Each number is 128 + 32 x the weight over its row's rms, rounded and kept within 0 to 255. Layers, rows and columns count from 0. Numbers have three digits each. The size before them is the row's rms in percent of the matrix's.

# layer 2 MLP gate, 384x128, rms 0.132, rows 103-139, columns 0-127
092:180160139097163113145096181135109188171083090109173137178122161116080153115149146122129118184136189186172104140084159118086111104167110145095143130137111112164176146121141109141112189124093089142131123135123197161165119087144166123149163081182136128119142163100077059063113155140141153133170132082157076195199154109084090128171107158148117096157131120105148126146135152092143138157173
099:173149081111161142083122153102139138108091118123160197121119167167180115149094111151145162141112168128107113139202110169152132155119104179134087115150072141165116124148129155158150143156115168160162118155098205141171123120145127157118156126133129062125092112094095111076086148133166067143148145042152113138114139113137084098087091111166142140163079093086056194135179153096139095132194
095:128149097174118074144084103106065177161112113190094135082172156135121148141150119121137134130180165090186073159093097064158101158132106124085150105106164122078161160106112143124100119142130068129177169139144154124100107099175142118119124095178184124169105128121114149125110158158142112097118168148146118132069089208148077143153054146123151160144155123116061144054151106091126074117126
098:182119139046099153079134116105154111111153157145101143118118092144144152115123097099122175142114168081148089153150121158153179114153138106161203133176086114150157166132185123077121100044142124153120154072117114149195088134135112134142108186185175173139156123166093087109152153110175080146185130105130082142149175098163079097138167047096136110122121107158122169102125148142104119126157
095:197176104147149134160107157151163160144116065135120110097100111161099151105188097108114163205114120131170097107128064151110131175152146125161144113155053156139119175159172166122148126128148110165136166075112119139139173070153176085103117113155109115116141135129041114082127161199150156070094154113152169133191117101113161150137145106135133149114125136168151176140109098057156137102076
102:140152070142116145147128129132081103092123095114119066111141158185167199149167124134136134140146131123118073150143164142091123122134127155195135105143123134120147138148143068128217146081137076160133137087157113180187105036110134133094117135147119129163149206078114086125172091086088189135120083160120086161144148130152103124105134139140164104119193142044115173115151114165149110103143
095:209141074102158148113150117062147037136106127136084133076142119085106151109096106144192106109132131159066094156159135098109166167167140154136139094144072207183117159127142133151167160099124085128103118077093144180141085130116142145114162121166175145163165154151157089100140098112169132135133141075129126099148148095167134115129158134076129114172136107126173115125151112230134141116091
097:141153130084170137100045173155109156221120136117183130095148132086093122170140120135134127127129185144144090120140144130110156089167112094137106181171123084072150096123163084055123123127163188195109132105109116154119139077103137143140155126149114138128134178115098113139132088134121163103123123107118135144182155104162147141125097161080093089057143171127112110066113183093071058086154
099:147140113124122082109151126127085153133087137109151122109119120103146155096144099091099093146124098119085102115151130138126094055090100157153139085132053167108201088131146123164190136112098114114108192151124176115152167084191126120059128073119168110093121133106123127132130192135148144141139081068180118155136146174129112166150133109141172153138153201075187134125139206076177098147165
074:091164138085162096092164145174123154122151185193116146119114131123131152092157179129124079177104071098127093169128115098125182109158161163162101142154149126158128095130111129120137168116185132138108066146150145122163126091145144091080124132145142127160200091161091103202116133181153097035097096143181066113102190165160157146077134103121101132132101144185130176151088135154100123129140
107:188143103126172152056119155099157121125106135121114162098118124158161122107088154095168106130115160113052121179207189104139151086201150134123111172135037153158116114131137123093175087130157128121093101127102156171202100116095097114121181145129180113101171153174103096132168120116132143115143074131129108115157147130195084129130105146127168112098109109125083109112135115098124040158158
105:172135164090150107118078131094139118096157154115125163089125144093095135103099124113130107151160160107077116118207129138114147124137094129186192082146126138063171127216161109128197187113143133122092146105111176152132193084139141170086093114151141140126176186109086137058171125138183123068131109098143129136115100130114113136100169132150106142152117167082195165131098171136191142126104
101:113131067108065137080125108103136121182116143087174157104148149146128173107169059080108141127160208090110096124148171086163168127165103139203159063122112134093131181166126177050146089113135097098141144104155167128137108125147120130152117154138135122148133110161119099144128121133191098123135085119200133150099072128181106155146112069078136127167088186134170107115124140135101088095162
102:141162079116137113128082122070121119147117117140124127127096131165085117127113073090155212177169158090122125127146132103096107122156150169091196076165095051069168177183139168079168139065108133161130148101149173133196129120111132070152132153140131076117126117200143104084105121164149121114122102054124110132141115135170143146126094101094129166132149118147075135094169148114075082122114
107:150178091153172112052121178074098144210114061118121112112109125170147154152127111081110108180130081112094121081160131130139116075157076152116173168201089120077114147149145151111150116129162160160096102119155136136171114041117206110140113148152108081153092130162096111113140107151095080142126115140130115109123106139106117107115088126095115108089151152160105131154196088075134122129195
098:134102110116138095136128159126079142151127141212124104127066190108119120070102151159133133094204144132163111131172123144161144125153123220090164136131138153111217147179165196079104128144146111128128098101118155133124109116124190152101182122170104151102154126158130105163131194139158139146155109123182182118164168137150113110099166108144121123100103149134081097101229119144107131087150
103:185113113125169116110059074114111204219059116163099126139070116084101121148123041125102109146195089149121109098116111112129127090167070151125195091097097184051164127135145161107123118112082150117097116099165130142138163115121156076149118135133184131114099126096097104104104129107114113116155087075153135138170184110137116143156121125087147135110158163088120097099105165150146104130127
090:125107119098104148134105165150125116101101139129160118033178167124135132137167153199169124188150104128191125141142108151131151154176129122106120183124071168121090125143138120126190202165146117167123142152169098148134144140120122098119160131175182124115163176096115157042113129119118137096176119132164053166165193103145106089163152158130140152125149126050115108091099171186146159119123
095:179118143105133177108090141152084156078135085108136114107159091124113194156097084140105135143166091145130079138150135120096061069166082144160167151185067155107101097204130156126162183163135106128120110148123116113169145088164129113088135075153153107134146118134094150153140145200152173083075081020111143171117101127159113157117122129124102107133121123117127067176123143164120111120169
097:150162088107158124122135158136089127064102130145160123158136145182130177181124115184120141122122162177133119124201124159103089088068148162154157170183066117106104096149160164190171127078161143059097113120160137146147138100081192128096121167130149114090162121156108111093124137087130127095119078060148084131083131148146083109077127159182161151187130123075144136130169127123106144132182
097:139153143122164090103087146121101129131127069149151122098128115156149152152136110145120170135168131108159078125206129118113124162085089166090117188120147134073116178172099191144130130147123113159151134156139145097130179076177106139059202087143088096082133130101128181094150151197154113096073163117127160101137214164132100105131109165171129211096138171134147132118150152112169088135154
101:125154127083124115122091120160090073118110092181138118079092169175132162121116150139150171194168146129144148127148106173070114167135029103120096177172148126083127094157137141092122139122157151097131102122110133151100162109092190101173136073156116137140154138094118159093126044158173136113117117078193104090149142151088124117092077099176146104129149086162086108077139111088122096072133
107:148110031165160082068120125096159179111071109092123101110108143145172148114139143117123114226115159160173123098168147063093154154184113151114134111191111169131108166136172149099122157133144104108092125077125156179136086151141151118150165189177117141097163157181105095136141144092152120114138096053167065133134158131155134112108145155077145136172117148150112138086114112084105115147155
105:101132066100129093156096131127126106142118125124136115152095142139147176097169132101140100187156161131142149103165200109092127121164102118131129117155087151091143135161221142197208163116142107136092150154045201163126125059096119163189146134077115136187151186115112143079109129087137144083106106082147096103123189139162137102090152091121105090148148169180115124129151129112150123131125
120:121136066151091087093082163129084154145080104137151113108093104118129174107158092097148117129111157113157089165173147116102128122127133154104169132128088064144140154167178126134137139134190131105104117111091188180198134058175125108175142146198169124107090155141061116094150161126134120128139118038116113055187177129163066134147101106142106128138123160112147144101158167099099085147136
119:096171077150124093137121144098112139183114098157094107095050157072139153093087076120145128185119146107128071154188124163166122154133139187131171144157049125142135125128155134131197157083167114119121112068144166179144107124128133094167123119123171103136101143161111096091097095094154063152131117110147173116159203119153129143123122072120174159164121119137098119084101155160133073079181
095:142136174155057126124112117131151193155126115141116117098101107108114151112177077100179121112159121123112080133121110110118119105121087169176117099112141188102108140102120121135196166173127150142151167067051137160138083093181125097188145113173184111164124145083083077167133106092145091106180065142101129127144135148143092176133125106145173138084160104073150111108127096075112076102197
086:134171104193106108092185109168158121164178145139126102161122122150133206126116137162143173192139137141083101127230127146140079098143111115096110114141102090151094105129104205150149183119116071142162149153153126105084127062186110096124135149114158106152186154141136133105102134164162082115125104055104161140121136169147125106118159149148044159144116146107089057109107121130128096147137
099:127149045054160079151099175133102129192118060145148047075095202074108130153136116136140103105107128098149124132124122162138150120145075131098126175215121127110160153170110169145136154119146080162089122143097175160108166108180154108149142077140098104113154155141074135150133137083149128082097137096128152054123148139134063154130135123075148162143125153126137105094135177164117133123118
097:082137063209072176107143149163130156139135105104141102096123060139114079173185152128137147136110103139144095094162125106157152108130126104130100102192124108118162206099173131150138132064159110123087094134097132154129137114109150140148159156197103162170140130111095175117170142119137065077122133121107093058112100123205118100143128111141127167144104194106109110119127107176133098130212
118:178164132158147118112093105087108125128104137121137139143138185064176135122107061086167108163143132131063166139199146121126100134147122184139148125130095119148123137081178110102189159103129135121137119078164147170150118126155111101122126147152140066135071156186057102110113203126167153106130111107168146159128100132163113113099049131138162091144106152110131129073149216122063071123144
121:160146066144134104121083192051127150102089090169166141101127115119083154113104103136099121137110155108115120112181158133074076090141057188094202138144113078079116136186090140114190149122132099198119156135133135202185122095104095109133142121184160114126153130131130117128162101139155137094142092155138096137106110116158126089150088109100138139129172122115091126051134150159130081155192
097:118142119165110096111072109046144130171135062112160123148078076081158138179079100082118088145138095129086143143201216123128120115107132148083153123166134173120130075150164130147172141093178108141121110082122176117128154095116134181113124125102150096190200144107122150115080091102167130090132119122151184168098134148128100126118128152114145145140141149139090090164195189095120125163165
125:149140079183110129123112107110128137150117131081091191151065155124149148129127129083149130197081150142125083140170188120098144136101116191145158098116112105167208147127207132074124148132137099118116132111111142183157122073156138121144138158186152095148130149170097132039147154077154102136114110041163105154132182178140095083155078069118130107146156111140131144082124148136130119139158
110:124178072130147100102068149166145110123134110135103122095168122096086121079178134142100144183136159144117078152133114099097173110154089140128188105183088087123143170167162165182156203088149111140078145047139141129108120092112152171143146206195093120124166175192125125131171115141152164098118172131142111144126110121164095118061118159073126152149160149125131176113118130129088147111169
086:126162119096117082156133188048119153085133157104082105117114209166150140101217191140140122188126129132154109133113140059073132120175113123161120154133150126181154074161181116143111099131089121129160139107101146148179092107173134103111175117169129132176115126105105144099101149132128107101156098060153108076082167089093155185152109144120101150126152110119142146126173086073158080114120
103:199175119138147203049093097143171127129118117093090149158110135111086131095145137101140115201192119106142127115186126101065136146179096176170211113172129123098089161153148144165120193105148172086124149081120120122139113103110141102100145157138131105091116120119120117139145193103134133130138115116129064094143155191162048106093112115096105169143130133089089159123157115137084144107159
# layer 2 MLP up, 384x128, rms 0.111, rows 103-138, columns 0-127
097:138068125022173118112126172202074072116125099099129170142110152130096162090143142105171109125119104130142124158123113115136098087106079105117142116133133110094134097091129033097084099180099084090123138142121145120143108123099048116105148086147079139088129196117117098095117123085150142085074110114136060146146143116095129133141143103134076092133111103147125094111182126097117153185071
104:079161073172123113165152186141144098077160154182079223092112124112086152095142156106132098150160141093171147219121090117119192126147109115163172090146119118135150128135166105132137111155106139088093119136088128144086147128194118098148167106091154121125178079124152146101114143150115100168145119125126113072124160097166056146146147090105138196156149106141088123108121102150123146077196
102:131071107149168119103120079094126156142147113145174099173134103122125040166151109193131153092132090136153136141153087146175085127165057164147141181159151106131142202150085127132117128115146155125130093143104119118217061109142182123151127138115160144134096058137123113163119165122192121131088130082136113114065094089129125122150106133092091047152170143092129125153069125129114086160142
098:104153106057162153120129136143131132170139129177124111083119083125143132141070220112159141155089114117075088082098163142153158122129189165162160117148106130087067147205154152089119101125089126154159133147168115161091075146122099080167171142118123118112118147166153118149147187095174115128123207149225116121119153141141144148100167095116124148085100139090155150125084094076157118111150
096:092092101126134139129105149177138134101140147072182152151094121095064099090079096098134095142120113170187143115116201143069121123151153138128168122144082120090134174144143131188141146117166069078162097118097147130126095101056151110119125154125096150079182098127153116134154158116114169139124136076078172191104116076112173087158160137165156091142130137149156137184133122148054175123189
103:142111100145102167143177250119159138123057153133103173108117126185147112109123134140137188167148147121146127186144128107120087190098116121111147130125081177130127163141107132072099104164108098110216116149089113165130164175141130109078115115043138179054058139139183175093141111129080130138120117086160119114094149123105120119156095124161138130107145106122136143113117096146125105103179
100:099108076153148103110115095092109142137130153125116108131115177145204054173116112165156133122099073172126084133157075177191088141155150149144120115101149127096151086072135175159083117103145126123105154169137142132130111128151151116155123157115176122107049153142114112129093145173146142110113140127153197177143165160148163095060085116146141168130100191091027101141123076074129112129138
104:094101102132181165113116106203125108139092071173104136193135123091132130118189158143141110120114144153126126096146133153125130164085160145136098088115161153094164181126138154092175108096067088073096185143081123111124086150134112105127133117109214149130132149139137094164107107109132124102145124140104062095117153145191137153064124134140141119155160119043082091095159121146171063059090
102:132105165150130077052117160134168193168144144111113109090066132076112101108069187167158153109142081111130165136108134118165093137144148056119119105124104164133119075148093123133096122183117149128238152128121118100112125159143180110157125131158158081115136126126095187172174117113206196121137131118115086132126145168170188166090104097147120125140110144141140160076131089150106156120110
093:131097178159112164131098134121099134143053139173096110180160129126123172142122095134145146151174106159171111088136105210173145129146121157122135095135154176135101133141127111183054123124156104140154071104154090106157168143162120113051108089135141147119162115119145105190073173107142109132136101134183078183089117205102107122096094137143133139160142148156159125203066135148116147195091
112:157161108096149086106118174143129100168115144159140129069176112149161057101130167158104091148122123077153143140153153167127073178156135120143085141148110140114092134093162130080167132132125147070125127110121124151151100118095074093187110117133081156137071135139131091186065165080157114087065082107135111059040144122150096168104139118151178117148168143170104114100109107136046137136134
109:121063113163168187071134137114100089156105139167086147122165125112149097172194147149149160132143123105127121148198104141132144133184148120202104117115145179119124086085171155068126090111164146099107106116142136122147211111113089149166080124121137177107146124143190108148102105104165115178154108114130089098115142074068116135119105174129160066108166151068173115174131185114106162101125
105:132080124012129118143161136158146046096120123154171162150143163169114100136090106141109127180142159150134097155097155117075131114143123138114132131075112150132041113158168124191084194095114129158118100112162158124130157128098148150130102090097126135078067163096099159132108130160108183115193153136104094140143152151064103138101133186182066143120093155160160114134144163134102161125136
093:163198160150090175140102135112166098161166087114189090125131078169109096146124112108137172131100096053072133130094142083049138086131166171113176137157109146123152175148127108095104073081080177162096115149098132139067139107143169124140123137102137173149134136137127070177156164161115087123058148136070171146151103076130137190158118170142133148141110104119156127174109115130165120099135
113:152145099211082096117089142089138144087139120104068121197113102125141142099104152102148156094053107133147099150156085122098119146112122135182150120172141143173134105131148116162175094207107119140186150186118094113161090110167121108137155065118129084136070110124180113068124141165108119145112177128076119141119125189159184110137120102162119079123119158122132178126118135095214143093161
076:114125151155063114120124109140149138178087089104054130154169131134109200139076122123138155128125153148121103083160075091131114086153134075089145134134085000136130137121104101148157146116146102180112170143083109162137143144139130103190101131137139091135159150124133148113188071077135139144170113099155129170157146140154062107165125098067177106152142157200116119165081140135099104118120
097:098163142066122104120176099119106152106120118078143109084088160124137100155151182146153097106136146126098176141125154180174127200166182119158066082153102114173139153128122085109120142103070146138108142127147186157116099120141124126177119156174089123119190131097088126091173099092138102121110186140134102057117131187185115144180124111128089215175104107140138159126150108163169111187112
096:156155112163140126138151174146125122098105174047079145154140141121156143178160172122129132165143128073117112059109101094106110125050142180100088091152127085164122167171075172077121117138092120155081099104096158170123078113110153167171181137119109122145140151078124161190120166181150095119126102158162124126082136119050148168153081135119144066123152149137067137117104079136130159120153
095:174132180099129171117108113146178125057157111137115159197102070166111185053094092224111148073096174125152113088115105127103144100161051212112144161102155137117108167111123115107136175110100127123142106084112097148097100137159143140165133131142107186173141142159141116136109124100150106126181200143081143108132113138101137125159122167159130100082159132104120107154134114066157103101134
099:130167124093086115128122125084070070188140122128160141145128178126163127097134134086075059166155087156194145110114030130163144122143134139143100153132156138167098159147134174169120201190125160152151129149152155135109096105110136084197096148070118115106101201119133130133129150155126183168107140191116135164153178115138137086102078161117131066089117157175102153093127138129125131134130
100:169128127094122084115097052106099131129160173138141149150153108120109086124109148059099111160184151138120098163167134111102139134191140146161124100076178111119064133086105166196171199134202133076099123125115126116069101130143045134101121132103101143128130093159128171138105174144142159139128105131117146143145057115130142139097057148133154145132133187123052159103151133086101087101092
104:134061118157119081086154112150158100122126116084125143130164089191153070090158144094112122165174153104166112153149166082110113159140139103089075105140107112134125147124092150160182104218128141117133103092139069127199170126105152161043119117143095127076130144191152120165172134125068146131117152116156124080088149059114137118114123106172198097083150153118151110105105139162159170144129
095:158079068142125061106170102123142183053102123085169133126101115113117140086136107105116089177093129185153091101128138111101186195099138121105124084129093196184149167176125144136075152153167075151129157099109124118123107161120133146131143138169112124108101125184122047108090131146139095163123121081137176122097132106139145150178128185094144129183131110141121158137079122032150135129125
102:147138147183085067125197124148136142076160118081096137128087174103083136139131104134129168119116157174143126161140177161146121128149113140163130134124178146129184149182145141139135093127139203142145102145111108174108079127148124132181148203123158182116055111099159105141162141101153089202129098089131130095091131035137103108164120069089114111104083077151113116118110135125057087137128
131:118074178089187136174138108087093143121146184119104166141083136166143120094138082172176141133138061112106138153161098135140114165111159147126152134121103155126155088146145136100112083082086122113108077092115075096101093163114102044097139123133181132150101108105166119159092130150140110156201125146168120116169129204125188201128086169181095088164137118113111126135107082164132113069109
110:145165205106140150130085137107100158211134117114131150120130145101129150131167121141107157182130166138085106115138085173166078076171105120167123149142237106061178120121136149105103097158137140119142127172151084141121201144067109128104094195142102086155122141110121129086147141117105134165068127125167170183090143118140111157158112057124131136109138127177150124117146179074084101146115
097:141084125099110126116130143148129172195138066188133090098092132081089112170156104178184121092131135129155140120129169164133134045161156102091084075118122082079167134090132110150085146095131118157119161193096115113112084125111129133136121177121142089178065132119142118128109130134156169106102172178179175102136175133180089124184139089109079134174106105108141099072116093101123181165102
087:109140122121174160120075173125168165071133107106164138082061098106141078100102104134166134142121127144092055079134123102068107106105101170100207147128144230149145169142125089063158114162137122113083148124094138114094105100153107118149079128108119133163102111169129104137125128123035124106124150118075168086143153097136117166118058147161160180130158134096109138114132102069151144127147
102:165125068072109104147131150187090189192126117110098083127110157093117108127106106138165072146097117217116126110139103131151116087144127182149117156163121140137152176167112132189105100095118153096062073176128162135122171145121168115117130086153071090063163136114120103146137130124167154156129167134138174071128136114143121175173175160069116100126131121165175126120080110152129206138111
106:110116132166170097138162136068067140116124101110074126192126140146150111124130094190164124118085169150097065163143079181098128176159166151086136206125076142126143163118153133178152138175148091152123112085201148145136191121088112101114081145120140139093143088124130123113156079122087159104125117154137134163152129083101123132131107143129157131144151072173134049163103129104138164218152
112:143125150087124095086099144118173071166117125171091126123146186098121206149157156116111079137160133135141123150108110081136151214160176139179148102114092130150138144123151126126114137111073151134107090046172138134132106128102140059179086180151087117100096144177118104112097039131151112153130185137101124125129068100101104085099111140107126160183107145138162054130134073168117130127152
107:115120126168149117114143180131093150204093186121122136092126092091189112159101165182158100143161181112158161135120192145113093106121126155106141090117134140174126108081123065097154070156073139145114185115152151149178143151121149077136106140134179087076108173152140134130151114129052057086126116150195086146183112086086117120126148117101114106136058126151149094163151157172133132116114
095:164114129119136090139088154131137149145131122074109121103126182137156091012150155161149146122063136193115059171150079077146087145083199131166117099110075178149123117184117191090128148161110087112184114118117136121124197115158123125119096144114095098121119156093157126138111098098188134137157193115124129135087120108114094187110092102132107085146161155131091103108115106155135144075143
121:080121131124069057117148089093122109057149166163143114104131096159133147108111093127091082173150139146126086126159169146098117108123180095111144134120131148125104105171124100205157097131165079145177159191083139091153138135128130128044101119165148115175121057128130137157158142109184129127097151103124136093064151131093106149104125205119141142078169140103134180085067098126155165174123
098:104142097127152097153201178128166134054101087119174145113145132133149172142153159097128125139080175129107181161165106085100155096171089160156134156180069147130079124149113142111122103119129140162078115137138130156096159157104123104181131050095166177067113064165161166097111105136118142124082121056146149068055089101170150132128128122120132125170178107152170150141123130136147105172143
096:156106089137134172129140073029114135086170123175137164076072123180206100102160189121062184112132124134119065135114123169134138155167099166114084121099092143130167108151078149100139132092128137137144133182151142133126160055174079127117154125140136101136156087098127165139164164170163133108174138121154117103079115154083121132122098156194136132082154119116159136184130098146157156093143
# layer 2 MLP down (transposed), 384x128, rms 0.115, rows 103-138, columns 0-127
098:122163167096125083144129168094113111095118179121087126082088137140130105140120157160183145187096145054126123107090090140184175082104141063171102126129213144148051100109149157089133108087113106135141119118112098125153134139139115183146111061159156126115128107167128167139124095076085126137143084165100169113066168095040119147122097143120119148093142064185104080122136137113145124119134
105:178146161128126155120109180185117158149198111105137130103101106194151117082179127141107134203127135126124149172119143115120134121126123116128165134150226148091104093119124141151156173135144163104139100131147157092127158171113190131140114169140073145122164078091112107076143097138148130179098153093142156021176153154110098139125163099044161167124111097161127080171140133122142126162179
101:146156121136169121081143095131183157114124151194102119116099168163083131117126186069073183124091113159126144128132092134122084102134141082190135106149167129105096103108103109124177132191150090085149137096110136177164080157110161166159110103178124115170190123193149166102100137116089081116144154132198131095079154123144098091158107091091148141118108141099143175142097053081148180125115
101:144128164174141103106106102132118140218198106142091134098119159137106133122120071146115104127117140119170136151108152185124069125109131155111126126187148158097086139164156060109168128116180147104187132106150171096140136057154130149103134134156075126145135094104141153146161096105108182158149194129164123124140136152114149066128061185181121169041177105136140151155084125080165140157125
097:042143152112112125087154111140163108098103135151105136136113177137154126123152131118130088159156157161055138116120158090126138067153141047119161146143126146090162124117123103085128132092133190086143157130110107153144115185093099079133080023151088158162107136129148125122139179132130144126155152161124045155153143154173080148160136115142128154171135143132177196081091123129177185078090
103:134165162174085126090081150161103114122094119110108093129115081095173156121178103138181121134092146179140105141141152174129167083163165093091067144111138159060117177114179117164096130082116089135157090052158097123079090104118118089133109105113091141107143131117190122039101078142071147115167139184089141141138112156129077139139070120138148076168139135100130100114139115113157106114184
096:135176131095158118165169096107108122121141107156153126094154123094111195124115185123147135139163193096118102149109101186095110089058166098134099120106158165113146193142145091108179163087097106116087072127127117147176115128150082137087098164150172115121107133140160042080078092095147088186147139107135142092091140142147093192177084138154138096105124173087107135129094072156114160118082
104:096115109210158113195095127144093109192154131197151141097146168112139121168132093193137160169129172147121141149116164144097145080141120178180146091134106143129116185112077116074096142090134132116175152145081145088122188091095123104172107128092108085106158119088133161141116166127080147177137148101078149129178137173159117116134078093134197104131161136072133163112120119162135192091129
101:110141165159064144158115127175106153157178083110153153128123100124128129119149128107137126108158119105135081043128162097194158065107123101129121082042143122209136151119109147143147136155164167064106115082136161141153143145121133160154125158123166126191125074100080116196112116122158167151145108102106118221161096137115122130092104128093142148184153111080124142111074062141125105092146
094:155169103161148098171127168166178147107140161145146124128150087075171106102214135156123118066119133157077100112089099095121108158115159072101095183148105113125106126136123142127149134148107129068169120094110115080149100084111107083092124184132099189199140123125153130127102111176151101116105144107115047105140166126139113125156128123132155090128083091127062089133123130126207115172216
109:133202137141117050180139102161110110132104119139124150098106125112161108149150128109145121155150125142076128123166106136110110091099127103128124145144101152120081188119121171065137110153091148093129086115110154127154195144179125097115101103083166118088154140172139104181156173092113168079091123178116165151133073020071103142147081085090077116133122069144183146120138057151099134133117
107:173177160105142122158086087152146113155150141142119128136154160108114170080151090117166127121128163108108092197189112104115103110117146202155098121145069135144163108119144110164157071147154112115112111152129109193116138157084127143194161127123230146187095048155163124208092104110106138124124124102113132122158169104149069114120151084064131130132121177116104181149135120117158175160124
103:094124084112149125100116149157043161097076097090114188098180110115117132155182140160118158139113086130171134058083143146092074062129121152084140190141111121146148111099121160147095125164127176150108129146153127118162121118120100098145163139126160076100137126013144094146124201071103115140158123105074135126163128151107113081172138160166080106107130162079126124077100108144113160115125
098:181163168183068109131157146123132181164100115151148080168168098089062100126141131177145101161100102136107147112124132122093095109123163109174139145131132142112160123160046198138131140096091152133125154171128117151160135198117118156112180096110097156191146123180113131188110175185131127075077155141102161131144113140182198092181140127184159118118146103126153156176145088093133135139098
109:139122118164140098128213132115148152112088121094193161096137161074121134179113145107162136176139193109122101150093115142115136176135097131119101105113117148091181121131149114169168107137132153133166125196115087126192131159126134129110059101173116138135120077082107104132108141128138142162120115128132146113108107039144137084105147163192074109195158102175118195111128194072159164072106
089:097146128139166093107129134116085144058120124149110146100131084159136185181110109091142150142150145122115137102117130141138101126176148087098185076153132134106111139140068121114159074148156081092079184073113111148056138091118165135113136121121114110105153129135174154153147186134106116172188081194165123123110137154130132114137121145107057087186172102153160188098153151036068107144090
103:135062136146088130155154138176136101105110088057100156178148111106154120099122153097103176090231160122159122160170144102155090165113115064159107102145151133111136146107167150165129156163109138113139116161102137116058157162142156119174128133103166191105151124187161072102156113112160134099180126164107123182155053137106127145034092135129137117173129158120148147121106103089097085133149
095:161153116131156180052140154125143136142156127120152107128123189145141130140118100134089112089173133104135141119102127159110150177089132165126134145060132175126091090131164124104131196087163113128082067080109192138120119052146186118098099145112123155129186157171159195151127119078138124146086182110127075129147093145105090164167161086078160095127157129154111115163141196101173075117091
092:161130120121064134123130147152203097096132097111132124130071110174100083120116079222128165130171102145107134116180126056079190137144149154121163106126087117131140115184191175122148150108144144147079164098076154168165122122158123137074164113074136136090150159143118117091093157109154140152160156167101105136096088057178115172135124083186101112144138175169154101145117136143143105095102
098:135143106180163114140105173113162141087122119075162065119145129123189163089126109128090100094176121118099140116126149147167086153127128139145096161146151095091112196154154158101138168116123069103152135156136176113098141098096085097074164152129126135057111105141103093139104155150109103142149139169123136077136140134180107179108220105170126128107180076085080157185131159152034109097108
103:114102174176136122125154115132175101174084119092151142094111119081038135077154147082135082166157132164173145112105129133090124178137178121130162119097142068073084095166069100073100133113104142101115102148126158111123148128094114101146132129154074071148138123165118120111078058162109150127125101131178103095166163143097123181127150076100123078134179085087086182072140148146107165144113
102:087124216134108184135138101140116127166094083109108165129087147146176098094146176114099141148079122155138179120132160142165084134113097107069197125078150120149123100161109147099126138127156168138131167082106109151117089129112147172142142133108166160152120167125089113083100098147054126143157064197153171138114151155161171118143140097116126091150045115111057129128189168095136129141069
100:105094181094162083127177105103124154074155104128087111108149107119094151102095146077122113120143104199124121136118105088144110141161139153169157073071091109160128131136085073193112099149091120180151141134142106146065184167134086115111105101125135109144132093117160109083086095144200070081119104161138183104147091103086161167154141206077170128134104143166118133098104092132170090127090
107:099147135148225146118120137143203157112138114154056158125126133119166141096135117134150139080101100184145159102124132126156078158141068130105119143163153124152141136172128143137093160109178116174120144133083113088073154192054078134094096153115135133161100127179094124129141147117183068126180116183116171131151148128205128161108165066147097113125144158176185146135110176122152166098145
119:129145115101136142128105096085103160137141106188104186092121106114158131101089131146184161163092183136147160181098124126145060125170130109128168160134170102147196126111111130061141130066142087109135132104158148200135139101117124146161113168150181139094102198142142100071086158097123122134124122095186169114179092162096113196130089079128151102119096126129107113161166153185077060129118
103:076092134141065139137137143139113177099115133072125130129109145130136120114185105106152101174165104155165173082108150076152072058142103109120105081164164104159178110130106155094077158148138141145133129206098103051137181111111099129097092116168105148140094115129126144092076109089086095152119102133125163175116127166129145145115130122143125095137140096131138024066079193152094112107170
097:170091128081123082155144124156134094119131103060130120155155104134133191104101103093137114106143165154144129139132085090118122187127202190140038140133132144154092115143132150098169107170156152132121128117099151154118107138118171146136114135174207114147061127049122091152115140126100117128126169119091072119140136102129092174133085078092123188106137136098157074201117087079100147149191
090:090136126079164107141151133086149186109154130074164118168095146136136170103171136108157137094183117161180117152158129113132089132136171171114165122113151149104118133148092114101122101107133134149087136145116101169119147164105156159132092110132152135081178151173141171032173193072126141092118181130150154101139122145155156124097222152143103138067127177150172167089152158039101149100147
098:113069127126084102169155088157149164058113126121179122169138091168107080081102141085162150112177139193126091128073146084139119149140099147171159124103123142194120151066120099205080082186164139157157108130129123078081119149079142160143088139084119148156147084118112126120104160145136149169107110177101176182139084112133120141151123161154111128167107077181138149133132094134119176113072
105:131093089187118163171081130143130146117071093072160132135166066101099160120179108114073136071132130070176127113085145171151184122134147172132130088147059148106162096146169122132139130095105142123114201137125132170148124074142129130167161180174197093164103151135205196082147120121113097136107099158143096151122071171149115079116161153150138110168128118084144153140139147150111156114131
108:131197128091165173146158117091159115132151173181133073130135145157152104150172127163186113180094091070136157162164077080084119148159190168128111187156117095112106103101068124111173160121124120102100121116116083155143128141122128132112131129077171071159175100213078093089167090109131150132126119114177093092159134109134133115111132095144101112136125136124144083136163131123173040180135
104:120141151137153131093060146211114141144122145184079152184053130115118198175122142161121127070140189117111140132149097118117057101167128082136149113082121186138124112085114148152133103168104133110148107163148124151084118098141115160125135119147086099138123133105112146150131097165079147101157136119226127113093141027098120084131138126146143109126119174052170097117150081124130175142129
096:105130110126189129160158195090120134125090122146101078162092126176160146066141119107136158110135135101118155129149128110080108105141104152131130141144067158142127082113155160029121081112140142114140121140174124215200153094137110105161145186161147162161179128173139164167136115126110134106107092147066160119086119138165129079118077179144170147177105108033108117098107128137095113099103
116:145177146145116073121148102086101100099127174130137104070078139154125166087126132194068177087119106080150104150099147123122094157126143068114148154151106197133115197158136158138124138111139114129114155127083161134079147168110166213113113117152162093125137104154121106112136115123170076087118104075134139172076164156110162121109104128111107216092115171139104077183089125114185163156100
098:126197094093093143112152061117132111120135150100151153134126064109159129115108152101192126128138113158113145175154138131123181130130093158144116087158113202184155150088133109125145156162090172157061141170192146076090145095158100137097103131153120107137102142167123158089081175153075044116103125194125121189130124117129187180143145109123146098169147110104100131116103094125138077194162
090:130133122157186162082117133133076125152134068149218154125148154134064150176102101146100099098179146157158100125131170208135124140158117140118166144151138111126055143064122099183123142125140156103103150079139067061111157169118145126143101150151090075120172161139135161122073117102097086155111122178141146174168136136181180151093133083149134060127107103104163081147104103127114144107128